Weights of a small GPT-style language model, trained from scratch on English Wikipedia.
Training: a variant of SOAP for these matrices, 268M tokens.
Each number is 128 + 24 x the weight over the matrix's rms, rounded and kept within 0 to 255. Layers, rows and columns count from 0.

# layer 3 attention output (transposed), 192x192, rms 0.045, rows 144-191, columns 0-63
[[162  87 144 132 152 126 127  90 127 137 127 138 109 101 134 109 107 132 113 124 133 124 165 129 125 156  91 145 134 165 109  83 138 146 122 115 123 116 102 155 104 132 162 109 115  83 120 116 112  77 149 102 140 141 144 104 144 109  83 153 143 115 151  65]
 [120 131 119 142 152 129 151 131 139 142 173 100 152 139 122 112 109 173 113 142 144 130 126 163 102  99 140  93 120  99 140 104 138 166 134 157 153 111 119 142 119 154 142 104 157 156 112 138 135 137 119  83 144 144 100 128 108 118 122 131 129 162 132 137]
 [ 94 119 118 168 112 138 119  72 141 121 116  80 127  52 139 123 133 105 103 157 147 133 132 186 173 148 154 113 114 131  73  99 152 140 138 158 130 120 144 112  93 125 120 130 130 113  92 120 144 125  96 124 149 107 108 126 120 118 115 149 156 147 104 101]
 [165  94 127  81 140 102 134 129 128 137 144  96 138 138 158 122 148  61 112 148 126 118 101 147 135 153 187 137 118 131 131 119 140 129 169 119 105 125  96 142 127 150  90 156 120 125 123 142  96 119 147 159  98 123 107 144  95  81 113 124 142 115 161 148]
 [186 130 132 108 143 131  90 129 138 121  87 182 113 153 116 167 157  90  76 156 101 130 134 147 140 123 128 106 163 123  95 164 160 114 103 125 134 132 150 115 110 152  95 159 137 118 134 106 119 147 100 136 121 144 149 132  94 120 124 101 105 162 165 142]
 [100 112 144 104 131 140 157 154 136 108 148 185 143 123 162 147 171 134 121 119 123 113  98 117 115 129 185 123  87 185 133  83 138 143 186 155 130 121 115 147 146 119 142 152 135 128 128 129 127 116 142 179 137 141 114 123 109 127 135 100 116  95 134 155]
 [107 101 141 123 126 132 128 127  94 123 135 103  94 126 117 134 100 138 147 172 112  99 131 103 126 100 105 132 119 116 132 108 130 146 108 142 137  71 152 102 144 109 112  80 141  95 144 106 142 131 140 120 131 101 137 154 175 144 135 148 159 165 130 114]
 [101 147 165 114 117 148 148  89 101 105 151 179 128 114 124 112 117  98 116 117 143 155 147  84 108 172  97 122 116 117 136 105  86  83 179 119 101  88 139 114 158 136  98 143 118 138 131 114 156 111  94 135  75 106 133 131 100 129 115 141 128 153 160 150]
 [102 156 153  86 148 104 144 132 124 131 149 180 114 154 135 118 123  91 122 135 101 114 123 118 100 148  98  63 111 126 138 152 105 127  82 146  99 160 118 120 119 125 114 125 159 129 145 118 111 135 147 126 109 124 107 127 142 136 113 126 124  99 126 130]
 [ 95 127 126 134 134 138 119 100 141 118 107 155 146 162 140 162 132  74 102 139 113 128 109 104 115 139 128  96 124 142 134 118 137 125 176 123 172 168 129 116 144 144  83 118  97 143 139 109  96 121 122 157  99 100 142 128 183 130 116  93 131  91 129 105]
 [102 122 128 157  91 161 133  96 123 160 114 135  72 118  85 156 136 105 118 179 121 142 123 136 135 132 151 134 134  96 100 122 124 127 134 139 123 114  98  85 151 166 138 141 122 138 134 126 129 168 135 136 134 116 108 156 160 125  99 157 144  46 113 158]
 [103 129 112 103 127 117 125 145 146 109 129 103 119 130 137 140  65 101 126 114 148 115 134 108 100  93 161 136 124 125 126 127 113 117 138 146 128 104 108 126 120 118 142 135 141 125 118 106 111 129 155 157 131 126 144  92  89 113 134 131 120 125 137 136]
 [124 138 134 130 125 133 103 177 163 147 118 134 112 147 161  94 148 118 129 162 152 154 129 125 116 100 148 125 131 105 123 133  98 133 125 145 136 132 110 152 137  74 123 123  95 117 118 121 159 136 113  88 136 123 138 111  97 112 133 120 147 136 137 115]
 [127 113 113 123 125 109 145 112 113 150 130 104 136 148  93 129 115 165 163 139 118 109 139 101 110 145 156 131 134 125 162 166 113 103 109 125  99 109 141 118 110 118 123 126 132 123 149 131 172 147 115 131 156 103 116 151 136 121 137 116 129  72 117 152]
 [173 107 155  96 140 155 121 134 112 137 104  63 101 160 118 112 147 178 155 187 168 128 119  98 126 117 135 123 131 170 160 114 108 138 132 129 123 122 127 120 128 171 130 120 165 154 164 120 136 135 143 150 156 190  95  85 105 102 107 113  93 109 150 127]
 [ 96 111 145 154 117 126 129 128 137  99 136  87 108 161 109 120 108 100 124 137 144 108 114 142  92 173 139 124  90  97 128  96 113 149 160 149 147 147 127 117 155 106 146 137 130 174 171 130 132 140 105 150 127 169 102  99 127 128 121 114 167 125 113 133]
 [132 137 116 136  97  98  94  98 116 117 108  93 135 129  96 110 145 118 145 149 107 125 134 109 152 135 160 145  93 142 122 134 169 159 124 148 124 113 129 155  98 125 134 108 151 140 137 149  94 107 129 129 161 117 112 109 133 114  86  94 132 114 167 106]
 [103 133 151 108 138 116 106  96 119 116 143 162 109 123 128 142 161 135 107 139 124 120 125 118 105  90 115 157 145 126 131 124 105 111 146 165 121 132 134 131 119 159 123 106 104 108 112 123 126  86 133 109 126 115 121  97 123 147 129 131 104 150 162  97]
 [153 126 151 108 154 111 159 125 148 104 127 117 112 160 131  81 127  94 153 175 105 115 133  98  92 148 160 134 134 151 112 141 110 124 148 148 136 158 134 152 144 147 127 118 124 119 128 110 132 113 139  89 119 151 106 168 118 145 153 103 127  79 130 103]
 [153 142 116 122 120 128  99 132 148 130 161 147 123 142  99 118 136 167 110 128 147 134 166 132 113 175 140 108 136 123 122 141 140 111 120 133 134 133 152 151 129 151 128 141 132  80 112 103 137 131 126  98 119 127 139 134 108 110 103 123 126  95 108 127]
 [129 136 128 139 140 134 128 122 118 103 137 148 123 169 170 134 154 139  99 144 130 165 114  93 138 155  98 154 123 159 167 105 111  75 154 136 152 151  95 146 141 133  89 160 143 148 150 164  98 120 113  89 149  76 116  91 117 118 130 116  91 136 127  97]
 [117  88 121 129 126 130 126  95 145 134 166 128 128 126 178 113 134  75  96 140 102 122 138 140 109 105 119 137 129 149 119 116  88 139 151 145 107  81 116 142 117 148 107 144 110 102 138 152 149 146 164 160 100 113 170 147 131 139 133 135 101 128 126 138]
 [151 149 128 127 138 148 111 133 140 113 115  97 112  95 139 139 128 129 154 131  86 115 110  82 150 147 125 128 136  88  97  81 150 105 162 130 135 117 125 126 137 142 146 136 111 151 152 173 129 107 133 113 124 106 104 113 139 153  94 153 149  83 136 132]
 [ 86 126 115 147  91 103  99 145 110 133 136 105  97 151  89 161 130 166 116  93 124 132 130 116 118  84  99 108 157 142 155 121 155 115 162 141 114 110 171 157 142 136 133 106 123 120 124 157  78  88  69 113 139 135 130 103 140 156  94 118 110 162  92 129]
 [116 111  94 132 135 125 172 136 132 125 111 134 142 150 124 113 103 128 129 110 156 146 167 124 146 158 167 118 108 130 114 127 110 154 133 120 137 120 142 139 124 119 189 110 112 135 115 118 145 106 122 107  93  92 119 162 145  68 115 164 116 153 123  77]
 [118 121 115 110 118 147 117 116 110 142  63 106 122 163 143 158 114 151 155 101 126 124 100 136 135 177 155 129 156 158 114 141 117 110 112 165 137 166 189 130 170 123 138 137 113 106 149 150 135 112 105 102 129 102 142 122 165 140 154 133 100 117 135 108]
 [137 148 136 147 129 140  85 107  98  96 117 122 152 151 121 158 154 133 147 151  80 116 147 102 129 169 112 113 165 132  94 122 137 112 145 129 112 129 158 124  67 110  85 132 119 167 121 150 152  92  91 173 166  73 123 140 144 150 106 160 112  86 154  99]
 [161 127 119 135 150 136  51 114 133 126 149 131 123 135 113 138  89 127  86 108  83 103 114 126 134 159  89  87 131 109 148 117 129 135 107 140 169 154 143 126 110 152 192 137 123 123  89 148 114 118 116  93 155 124 128 113 125 142 117 116  73 149 115 132]
 [123 120 168 161 164 100  99 117 123 131 114 134 153 126 136 133 161 118 163 119 151 168 108 148 122 106 146 135 124  90 103 156 135 137 124 124 146 123 143 116 135 137 155 123 103 134 149 152 167 171 117 107 164 123 124 103 111 154 138 137 125 122 148  78]
 [126 116 120 116 114 102 141 138  94 126 131 142 125 129 132 105 114 157 135 136 137 119 121 129 147  77 129 106  81 127 135 143  99 118 114 132 120 147 137 135 101  97 113 161 157  78 117 129 131 155  96 107 135 182  73 169 128 153 119 119 168 141  99 109]
 [141 147 135 157 120 139  87 160 122  97 144 116 140 140 183 121 114 151 120 127 130  98 163 114  88 162 113 146  83 127 124 129 175 129 141 104 142 162 140 124 106 135 119 119 141 175 145 156 135  99 153  95 132 112 134 120 124 126 166 114 148 151 116 140]
 [112 166 122 122 110 152 111 140 143 141 119  90 127 139 131 130  95 120 100 120  89 125 114 143  96 149 155 108 142 113 115  76 161 113 152 142 120 105 144 100  99 124 127 138 144 174 120 114 105 136  82  85 111 124 143 129 102 132 127 130 108 104  95 134]
 [ 72 134 110 122 141 148 164 138 136 119 140 157 171 124 134 141 128 141  87 106 166 121 173 145 134 194  77 142 116 116 142 129 137 117 150  89 135 122 119 115 117 103 101 117  93 123 134 117 125 111 141 155 131 123 132 133 140 139  92 108 134  87 118 127]
 [106  92 139 138 104 139 128 132 105 171 153 129 156 106 144 126 123 161  81 107 140 116  99 131 105  96 130 116 131 104  92 114  95 138 142 154 110 115 139  97 150 117 125 116 150 148 120 111 122 120 120 159 140 151 130 109 125 127 162 144 150 115  98 176]
 [151 124 130 138 117 147 157 136  82  96 136 175 175 116 135 128 115 136 123 131 132 139  86 136 149 146 146  92 150 123 139 142 156 130 102 148 128 116 146 126 140 149 102 113 128  99 143 145 125 143 133 150 178 154 117 135 122 139 108 146 145 165 110 157]
 [145 137 166 125 136 112 120 180 111 123 115 132 138 124 105 150 143 138  78 146 136 125 127 139 137 123 149 123  88 134 110 103 112 133 104 130 152 156 131 127  86 152 122 116 116 162  93 107 170 132 154 125 126  94 119 122 148 125 166  93 102 104 121 110]
 [128 110 177 114  96 110 104 117 111 117  99 135 117 152 117 125 137 128  76 121 134 168 114 139 148 140 146 110  80 125 170 134  96 117 128 150 144 145  91 118 135  96 150  93 105 115 105 131 135  99  76 137 114 155 110 117 157 128 110 107  80  81 179 139]
 [ 63 126 144 123 151 115 131 124 154 114 128 101 132 147 125 157 124 151 114 113 159 141 125 169 144 144 149 137 115 102 109 108  82 130 141  57 107  99 135 115  86 157 127 150 110 118 146 142 128 141 104 106 132 109 143 155 174 114 142 127 141 171 121 101]
 [154 153 136 116 136  99  79 124 103 116 111  91 135 113 118 119  92 112 132 148 146 146 118 129 153 169 148 147 133 142 111 127 106 144 110 161 128 118 141 127 127 111 163 130 140 150 144 115  98 135 191 145 193 167 116 128 130 111 102 126 106 167 118 142]
 [130 140 136 152 118 118  85 144  93 122 116 152 191 120  97 124  91 174 105 143 126 100 142 164 142 149 117 113  81 128 103 112 138 155 122 136 169 137 125 167 146 120  78 130 115 152 133 127 175  94 127 149 156  79 121 130 100 144 132 178 105 150 138 154]
 [136  86 128 160 113 138 137 111 162 154 107 131  81 168 144 196 139  87 189 123 161  91 146  82 113 119 141 159 170 136 111 134 134 118 125 113 110 129 164 153 150 141 149 111 125  80 136 162 102 120 147 139 124 127 137 135 143  95 158 115 142 122 131 120]
 [113 131 154  98 106  95 115 142 145 134 112 129 142 127 140 113 122 145 124 172 149 131 105 128 157 132 144 107 118 123 131 110 131 103 125 144 118 141 110 127 120 129 153 117 128 109 140 144 127  96 126 137 124 160 113 133  98 123 115 130  94  99  91 136]
 [181 157 170 145 126 120 109 111 131 109 130 101 113 158  83 140 137 129 134 130 133 123 142 155 122 129 147 135 108 118 139 114  93 104 162 113  56 135  74  92 167 126 192 132  97 127 139 173  97 133 116 131 109 129 145 109 120 154  60 144 129 132 116 155]
 [132 115 161 116 166 130 129 122 111 140 124 122 151 126 159 130 150 142 122 106 127 110 132 117 127 152  93 155 182 134 127  94 119 113 163  89  98 151  56 145  99 122 164 130 131 119 110 149 134 114 125  97 121 124 112 156 128 144 118 102 128 113 145 132]
 [141 139  85 133 107 130 156  96 119 138 117 124 142 132 114 113 120  88 132 104 118 127 179 147  86 149 151 142 133 163 132 130  89 138 146 169  98 153 148 108 141 100 151 143 130 116 101 128  86 154 110 182  86 129 100  96 144 152 122 145 121  84 115 119]
 [136 104 133  98 141 128 140  99 107 123 155 159 138 105 152 140 126 151 122 124 138 104 187 112 137  94 175 128  96 135 130  98 146 146 135  80 120 126 133 117 123 132 135  94 146 103 101 112 129 138 132 104 101 143 141 100 136 110 154 138 112 122 103 132]
 [110  96 145 149 127 132 133 107  79 116 103 112 155 123 147 113 127 148 176  98 137 126 129 107 132 138 132 117 142 150 123 150 178 135 129 135 122 170 166 136 158 106 134 121 135 137 134 133 136 125 125 139 111 108 165 108  88 136 142 103 127 143 162 136]
 [115 120 134 108 113  92 145 149 155 153 154 147 184 134 116  98 153 129 121 117 183 111 137 102 127 130 137 101 132  81 134 129  83 128 109 117 129 132 130 146 138 125 121  92 144 146 108 132 126  90 130 149 143 137 163 150 111 143 121 110  92  79  66 119]]
# layer 3 attention value, 192x192, rms 0.0365, rows 145-191, columns 0-63
[[104 106 157 173 136 177 128 169 129 155  88 132  87 141  98 135 170  84 125 108  98 112 124 127 154 149 107  98 115 118 132 140 131 129 133 100 131 125 129  55 156 168 149 100 130  87 123 153 128 128 139 147 103 140 170 167 149 110  97 109 100 106 123 121]
 [164 146 137 152 148 113 113 152 123 127  82 191 129 148 184 119 122 162 120 118 103 123 129 121 139  82 175 108 133  76 119 107 155 125 149 128 133 107 131  75 135 157 116  80  98 147  92  66 173 142 149 158 115 106 126 109 135 129 121  95 120  93 133 138]
 [126 105  96 151 129 128 162 119 120 127 124 136 142 128 125  80 138 165 139 117 136 126 178 124 139 123  78  76 100 145 181  75  79 133  98 134 135  98 125 154 112  96 132 119 121 112 114 122 144 144 166 109 126 129 144  82 133 143 158  74  79 123 118 153]
 [148 140 128 152 134 109 162 127 150 128 194  92 149 120 165 160 109 168 120 111 169  96 136 112 111  65 126 106 104  85 142 154 122 123  91 123 114  95 116 164 121 141 105 125 169 140 124 157 209 117 116 116 137 142 123  99 147  94 129 127 123  98 137 157]
 [181  97 102 112 129 174 116  96 157 113  91 147 108  93 100  86 124 130 114 149 125 180 163 143 109  97 117 161 129 151 124 184 117 146 154 152 159 147 142 135 131 126 103 123 156 129 130 103 101  94 120 134 177 112  99  80 116 126  96 144 127 135 147  66]
 [155 131  99 127 142  91 102 153 118 112 113 121 140 133 191 100 134 126 126 163 102 121 106 142 153 122 121 160 160 135 100 144 118 170 163 146 131  95 145 128 108 130 110 158 109 119  95 180 177 110  89 141 100 141 137 125 130 150 131 124 105 107 145 112]
 [182 112  61 141 168 183 119 138 135 146 122 141 116 112 134  82  69 121 120  98 100  88 117  78 125 139 147 152 139 144 106 121 139 141 134 145 155 141 123 123 151 156 122 105 140 130 107 146 145 174 115 140 120  99 114 164 118  80 125 128 105 109 143 135]
 [153 117 103 130 189 105 124  77 110 169 156  74  90 136 122 125 104 111 101 121  88 104 171 136 107  99 147 113 147 155 121 113 102 109 156 111  87 183 123 129 122 131 110 118 115 159 128 105 143 153 111  78 103 160 137  95 111 140  89 122 122 137 101  89]
 [127  82  98  80  95 109 119 144 105 110 156  89 102 118 134  88 127 120 118 135 131 111 115 130 129 105 133 123 121 153 172 107  86 123 195 139 116 107 134 133 139 104  99 115  81 153 124 176 137 128 163  95 121 103  99 105 105 151 133 147 152 122 158 140]
 [146  98 114 167 137 129 159 166 131 105 135 138  88 107  98 115 133 129 120 178 153 108 142 139 179 155 120 105 128 122 111 114 112 154 125 132 137 109 149 127 127 124 132 158 113 131 137  95 156  90 118  90 146 103 110 137 154 121 135  96 117 146 169 104]
 [151 116 126 119 137 105 147 155 134 127 158 128 129 106 108 104 158 170 103 113 122 106 106 134 116  89 116 108 148 123 150 100 102 122 147 122 173 106  93 133 131 107 162 124 101 118 157 120 161  79  98 149 133 130 113 110 123  89 132  97 109 115 144 138]
 [115 110 134 142 149 133 110 172 104 100 160 115 113 111  78 120 125 144 141 121 148 145 149 129  67 142 110 133 113 106 129 103 133 127 133 135 133 131 116 111 134 133 147 135 132 125 146 164 147 146 125 132 112 128  76 150 119 143 101 124 113 125 126 119]
 [121 126 155 133  85 113  99 137 163 155 154 109 120 118 116 108 156 154 116 127 102  96 132 141 132 140 107 114 136 136 128 111 152 117 153  98 113  77  84 128 119  82 113 135 132 136 103 103 133  97 111 131 186 145 111 138 129 163 154  66 125 103 120 139]
 [156 130 187  81 127 112 140  81 108 114 121  96 155 129  92 156 161 144 170 129 114  83 122 136 143 142 103  98 140 119 126  78 110 116 163 110 157 122 144 102 118 140 136 147 133 105 101 145 104 131 150 140 118 133 120 105 139 127 151 117 147 146 135 136]
 [155 156 145 114 126 123 145 108 127  97 122 142  66 129 104 153 186  98 150 149 146 119 113 152 144 120  97 127 107 101 110 140 108 124 119 144 118 120 139 141 144 155 142  99 159 100 145 154 171 137 121 124 122 107 146 167 174 132 132 156 117 139  92  86]
 [109 120 165 147 154 120 124 111 107 117 139 155 154 134 187 137 115 166 143 122 145 100 167 165 156 137  99 127 119 106 166 153 123 120  97 108  90 132 140 126 174 114  78 113  90  96 116 127 197 131 148 151 127 134 134 101 158 142 126 152 110 155 147 115]
 [145 108 136 150 128 121  93 131 115 148 131 143 123 151 145 178 191 126 173 151 124 149 164 136 118 124 162 105 138 143 107 139 103 133 149 159 120 133 136 106 138  89 119 159 141 110 133 164 129 172 114 104 125 149  98 126 145 131  98 116  67 120 136 141]
 [ 99 143 127 129 109 181 144 126  94 188 176 114  96 161  74 162 146 139 134 140 131 141 115 112 117 135 103 126 138 137  88 146 108 114  99 121 135  92 145 145 130 140 141 130 166 136 142 125 146  84 110 128 134 128 119 159 158 132 123 126  96 131 112 149]
 [114 153 144 141  99 143 127 126 118 122 163 128  85 121  83 126 119 137 135 159  88 110 175 123 124 143 140 130 121 170 140 115 185 100 124 110  90 129 145 102 116 143 153 126 111 157 122 137 129 165 163 160 165 154 130 145 107  90 137 118 149 130 126 137]
 [124 134 128 127 100 120 161 120 150 128 128 123 156 148  81 160 166  90 163 109 127 131 143 128 113 107 128 118 127 152 129 127 123 142 162  96 113 167 158 139 117 144 123 151 124 111 157 155 137 130 132 121 107 147 123 113  97  97 148 136 166 107 124  96]
 [144 167  96 110 113  79 102 126  89 153 120 124 105 151 136  72  92 110 102 119  78 158 174 109 163 144  99 137 115 128 116 129 145 108 146 136 170  87 104 165 170  97 159 168  90 128 106 122 133 124 118  76 147 174 141  78 132 123 109 143 105 111 108 151]
 [133 117 112 156  94 143 122  96 145 122 132 112  97 131 147 120 139 117 136 146 135 151 127  78 130 141 148  95 127 117 132 175 131 181  93 137 108  99 126 156 140 112 133 144 143 135 122 131 103 162 106 141 129 132 126 125 127 112 125  98 126 136 144 160]
 [126 139 141 122 124 128 108 137 205 171  88 148 119 145 123 135 156 142 130 142 157 125 121 159 165  98 116 135 101 130 120 123 171 157 149 149 136 109 153  85 113 143 191 138 146 119  85 165 133 135 144 120 125 114 157  97 155 137 145 167 110 131 118 147]
 [106 165 115 115 171 120 159 144 151 134  85 143 177 106 131 103 140 117  94 186 137 122 124 128 161 122 119 138 123 141 139 105 137 117 145 130  85  89 130 140 146 185 157 154 125 129 110  78  97 133 176 109 134 119 138 192 139 137  95 113 180 133 147 171]
 [136 107 163  80 142  96 144 135 133 140 106 160 108 111 186 150 169 158 132 148 131 109  86 139 151 143 136 123 120 143  96 136 120 102 104 135 112 126 137 134 110  75 142 146 138 116 124 149 131 114 171 110 126 172 127 146 133 136 102  78 169 116 120 148]
 [158  98 119 163  84 126  87  98 133 109 160 109 149 118 156 131 111 136 133 119 138  98 174 133 144 115 125 100 147 157 144 111 128 113 171 152 114 156 151 140 143 134 135 156 132 123 151 126 155 138 127 104 128  94 116  92 141 106  87 141 138 118 161 163]
 [157 103 139 137 109 150 145 161 152 154 160 111 156 141 110 176 124 109 114 107 136 129 172 119 122 106 159 142  77  71 124 139 122  61 123 188 101 129 136 144 147 161 135 104 143 127 110 142  95 146 115 138  91 185 139  98 151 136 109  91 116 105  85 162]
 [120 135 142 172 126 106 151 172 178 170 113 153 148 137 129  82 141 140 146 104 109  98 133 104  96 154 118 149  89 130 139 161 112 121 117 145 145 152 113 104 132  64 122 164 118  83 136 141 148 114 105 146 129 122 145 158 156 112 110  85 159 102 151 108]
 [105  85 153 142 148 144 132 139 117 114  98 146 161 149 122 148  75 127 153 120 155 103  96 111 113 120 167 190 118 131 136 115 178 101  74 102 125  69 123  77 139 133 133  99 127 107 119 116 177 122 140 166 115 148 164 132 106 143 148 142 111 133 108 149]
 [120 149 166 114 115 132 110 124 101 113 137 128 134 167 107 158 165 111 172 116 127 107 157 148 131 124 125 144 156 140 146 121 151 100 102 109  94 137 143 109 136  98  87 121 146 121 117 138 104 168 152 110 120 119 108 151 136 122 109 159 125 107 135 145]
 [104 107 104 176 143  74 134 143 121 125 135 149  92 120 104 119 150 114 143  94 114 147 124 121 138 154 120 152 102 152 146 129  86 151 139  96 132 103 121 146 140 119 113 130 131  78 139 134 131 141 112 153 132 134 102 136 140 109 137 178 152 112 101 149]
 [130 162 100 111 145 144  87 112 106 129 110 139  76 118 127  87 123  88 126 105 104 107 140  90 149 146 158  96 141 127 102  79 145 182 164  97  83 150 118 147 128 147  91 123 146 157  97  82 124  94 152 131 156  95 117 163 147 129 152 125 151 140 148 138]
 [140  70 151 107 122 119 139 123 142 115 131 125 149 117 157 119 113  91 153 101 119 125 101 106 118 118 160 142 122 144 108 162 115 159 150 142 150 162 130 111 101 138 154 101 121 173 126 148 123 184 137 145 139 133 122  93 115 128  84  99 111  98  78 134]
 [116 147 145 105 129 132 109  80 160  95 105 155 184 142 139 138 155 147 144 104 111  84 123 137 102 100 145  76 130 126 118 121 108 106 132 138 155 155 129  62  91 116 104 144 133 192 128 133 140 128 105 114 132 170 146 122 140 122 164 148 113 145 123 124]
 [127 146 144  96 111  68 123  94  91  88 118 134 108 134 167 104 154 148 149 132 158 140 154 130 148 135 136  99 125 125 133 142 151 129 117 158 123 131 159  87 128 121 139 142 127 106 128 191 117 164 122 121 139  64  97 125  82 127  89 109 126 144 155 104]
 [145 121 126  93  94 122 208  98 148  78 142 160 102 116 134 184  84 110 123 143 135 105 142 124 132 104 116 130  78 116 135 111 108 139 108 123 104 139 135 135 145 134 137 120 156 123 101 137 113 124 127 129  81  95 126 134 115 136  91 125 146 122 146 112]
 [134 160 137 125  90 117 112 153 134 150 113 136 131 118 124  98  99 150 136 117  74 143 129 127 153 125 137 137 129 125 126 118 135 126 150 166 132 109  69 133 153 123 116 107 142  96  70  96 154 129 137 112 128 130 141 137 150 101 111 135 178 113  74 130]
 [106 121 121 140 177 107 137 126 134 127 100 128 135 153 162 113 177 189 159 101 104 150 149 144 104  82 114 107 139 104  94 137 113 104  98 146 146  85 130 191 158 130 114 136 182 109 174 154 144 137 121 147 117 164 135 140 118 136 162 106 137 163 106 157]
 [114 133 115 165 143 105 135 111 144  76 117 106 119 112 171 149 166 128 128 116 163  85  99 133 158 149 152 127  94 163  99 113 162 130 104 147 122 181 169 125 156 123 133 127 123 116 141  99 145 165 112 108  68 122 164 106 127 125 139  91  83 108 169 117]
 [135 113 117 110  84 115 117 126 135 103 119 135 111  85 160  86  73 141 105 132 127 143 101 118 138 139  86  93 160 120 136 157 161 153 146 147 114 117 144 138 101 142 160 170 134  87 122 127  93 159 148 137 157 169 142 147 125 127 141 137 127 156 114 121]
 [133 113 109 138 150 134 104 112 124 121 101 163 151  85 129 121 147 146 134 127 119  93 142 135 140 116 142  97 155  90 140 120 108 164 137 117  99 134 136 125  96 107 141 116 141 142 120  77 103 106  92  98 134 107 162 128 134 101 172  89 130 140 116 166]
 [ 93  97 115 152 121 142 188 117 157 114 131 171 179 106  89  66  94 137 142 197  66 125 127 147 162 151 115 109 115 156 134 112  93 162 109 120 142 112 141 135 115 166 156 101 174 102 119 134 125  74 108 129 127 151 156 117 162  76 142 126 173 133 145 117]
 [159 107  98 156 103 145 152 108  75 141 127 115 150 125 130 139  60 148 135 124 147 140 129 129 157 133 102 152 143 110 139 134  75  97 163  54 140 148 111 141 137 137 141 141 164 123 135 118 113 117  87 154 107 133 162  98 106 152 167 138 143 148 127 135]
 [124  91  81 126 159 140 155 118 165 137 103 150  83 144 109  78 117 132 146 163 127 131 120 161 172 156 151  82 114 120 145  99 128 114 141 145  99 162  99 131 102 182 147 107 140 101  87 146 154  94 159 118 160 124 152 107 109  95  88 149 101 177  94 121]
 [142 117  86 119 148 101 151 168 116 123 118 104 126 147  88 131 126 121 122  96 108 130 110 101 114 150 122 141 144 128 131  99 141 122 139 143 112 144 145 125 127 116  90 145 125 148  69 131 125 142 131 107 127 139  98 129 102 146  72  50 128 114 150 153]
 [147 101 117 108 103 108 115 114 101 148  88  97 142 130 132 110 100 109 121 126 178  97 110 128 117 131 143 147 171 104 157  96 147 104 147  99 144 168 184 101 154  97 117 104 100 128 156 126 122 126 116 119 152 133 114 152 187 112  83 118 116 153 136 159]
 [ 94 118 133 143 118 144  58 115 135 125 182 143 131 149  92 148  99 113 129 138 100 131 144 146 136 111 135 102 131 153 139 132 101 121 147 145 110 144 143 110 115 137 149 157 114 143 148 146 113 141 108 131 114 117  94 118 125  68 108 129  83 134 146 131]]
# layer 3 MLP up, 768x192, rms 0.0521, rows 0-4, columns 0-63
[[146 103 128 105 169  77 132  77 131 141 125 145 104  94 141 130 144  98 140 126  96 133 115 133 149 158  97 128  94 175 167  99 120 118 116 106 165 119 131 161 146 157 124 131 125 116 141  92 153 144  92 108  82 119  71 151  98 106 108 138 130 107 143  87]
 [126 116 145 126 137  64 124 125 147  96 107  86  82 105 142 150  88 117 107 173 133 105 176 149 172 141 170 107 154 112 103  94 159 115 189 114 122 118 107 169  81 164 125 127 111 154  99 114 106 149 164 100 120 120 132 118 123 106 127 154 142 106 114  74]
 [102  80 139 163 155 174 154 132 162  99 144 154 137 129 149 140 127 112 114  81 100 112 126 149 155 143  75  97 117  80 102 111 134 151 164 144 143 102 136  95 112  84 143 137 144 169 183  88 140 116 168 126 179  93 161  90 163 132 100 108 142  99  87 139]
 [121 131 114 140 104  96 141 134 130 163 127 165 131 133 110  80 123 127 103 145 122 129 138 121  64 157 170 122 101 112  92 159 142  85 114 129 167 144  85 135 132 111  94 142 121  90 165 125 145 118 166  97 143  89  97 121 133 171 155 105 132 109 106 102]
 [132 173 107 139 139 161 181 114 146 163 151 129 133 116 127 121 147  94 151 139  94 131 142 111 146 145 137 135 112 146 153 158 161 130 115 155 110 144 134 125 126 123 128 175 141 139 130 117  82 131 128 108  53 119 120 140 152  90 119  98  70 119 124 174]]
# layer 3 MLP down (transposed), 768x192, rms 0.0522, rows 0-4, columns 0-63
[[156 180 122 113 107 112 147 119  89 111  92 135 134 138 131  72  84 120 119 142 159 128  80 126 139  75 128 132 103 112  82 141 160 134 130 141 146 114 111  86  89 142 118 119 150 113 100 128 159  94 171 123 167 105 132 123 174 118 109 111 128 150 131 121]
 [121 169 130 116 133 135 142 114 107 157  97 138 124 187  80 151 151 122 147 141  92 166 125 140  77 160 123 147 174 155 121 155 156 145  92  95 142 149  81  99 111 141 136 120 132 123 116 149  92 166 131  83  85 100 149 155 154 141 149 117 160 160 117 109]
 [126 131 118  81  91 173 126 122 121 130 137 135 151 162 139 149 163 153 142 143 144 145 169 120 118 117 154 110 129 131 104 159 145 158 109 127  98 117 126 117 134 150 122 139 103 127 175 121 115 125 145 171 136 111 107 158 156 129 171 157 170 172 155 118]
 [121 136 141 114 105 128 130 115 151 117 171 112  97 114 164 120 102 104 140 128 139 133 143 100  95 160 125 142 128 112 140 139 130 140 119  99  96 126  87 128 118 129 101 117 123 121 122  95 141 123  91 111 147 116 140 128 131 111 121 125 106 108  88 100]
 [128 161 113 144 145 135 121  93 120 132  96 182  94 147 125 121 136 139 129 141 184 147 142 107 134 131  75  88 173 116 117  87 150 118  95 112  81 116 136 155  92 112 132 123 141 122 128 122  95 149 127 109 134 147 108  72 106 137 164 130 149  92 118 167]]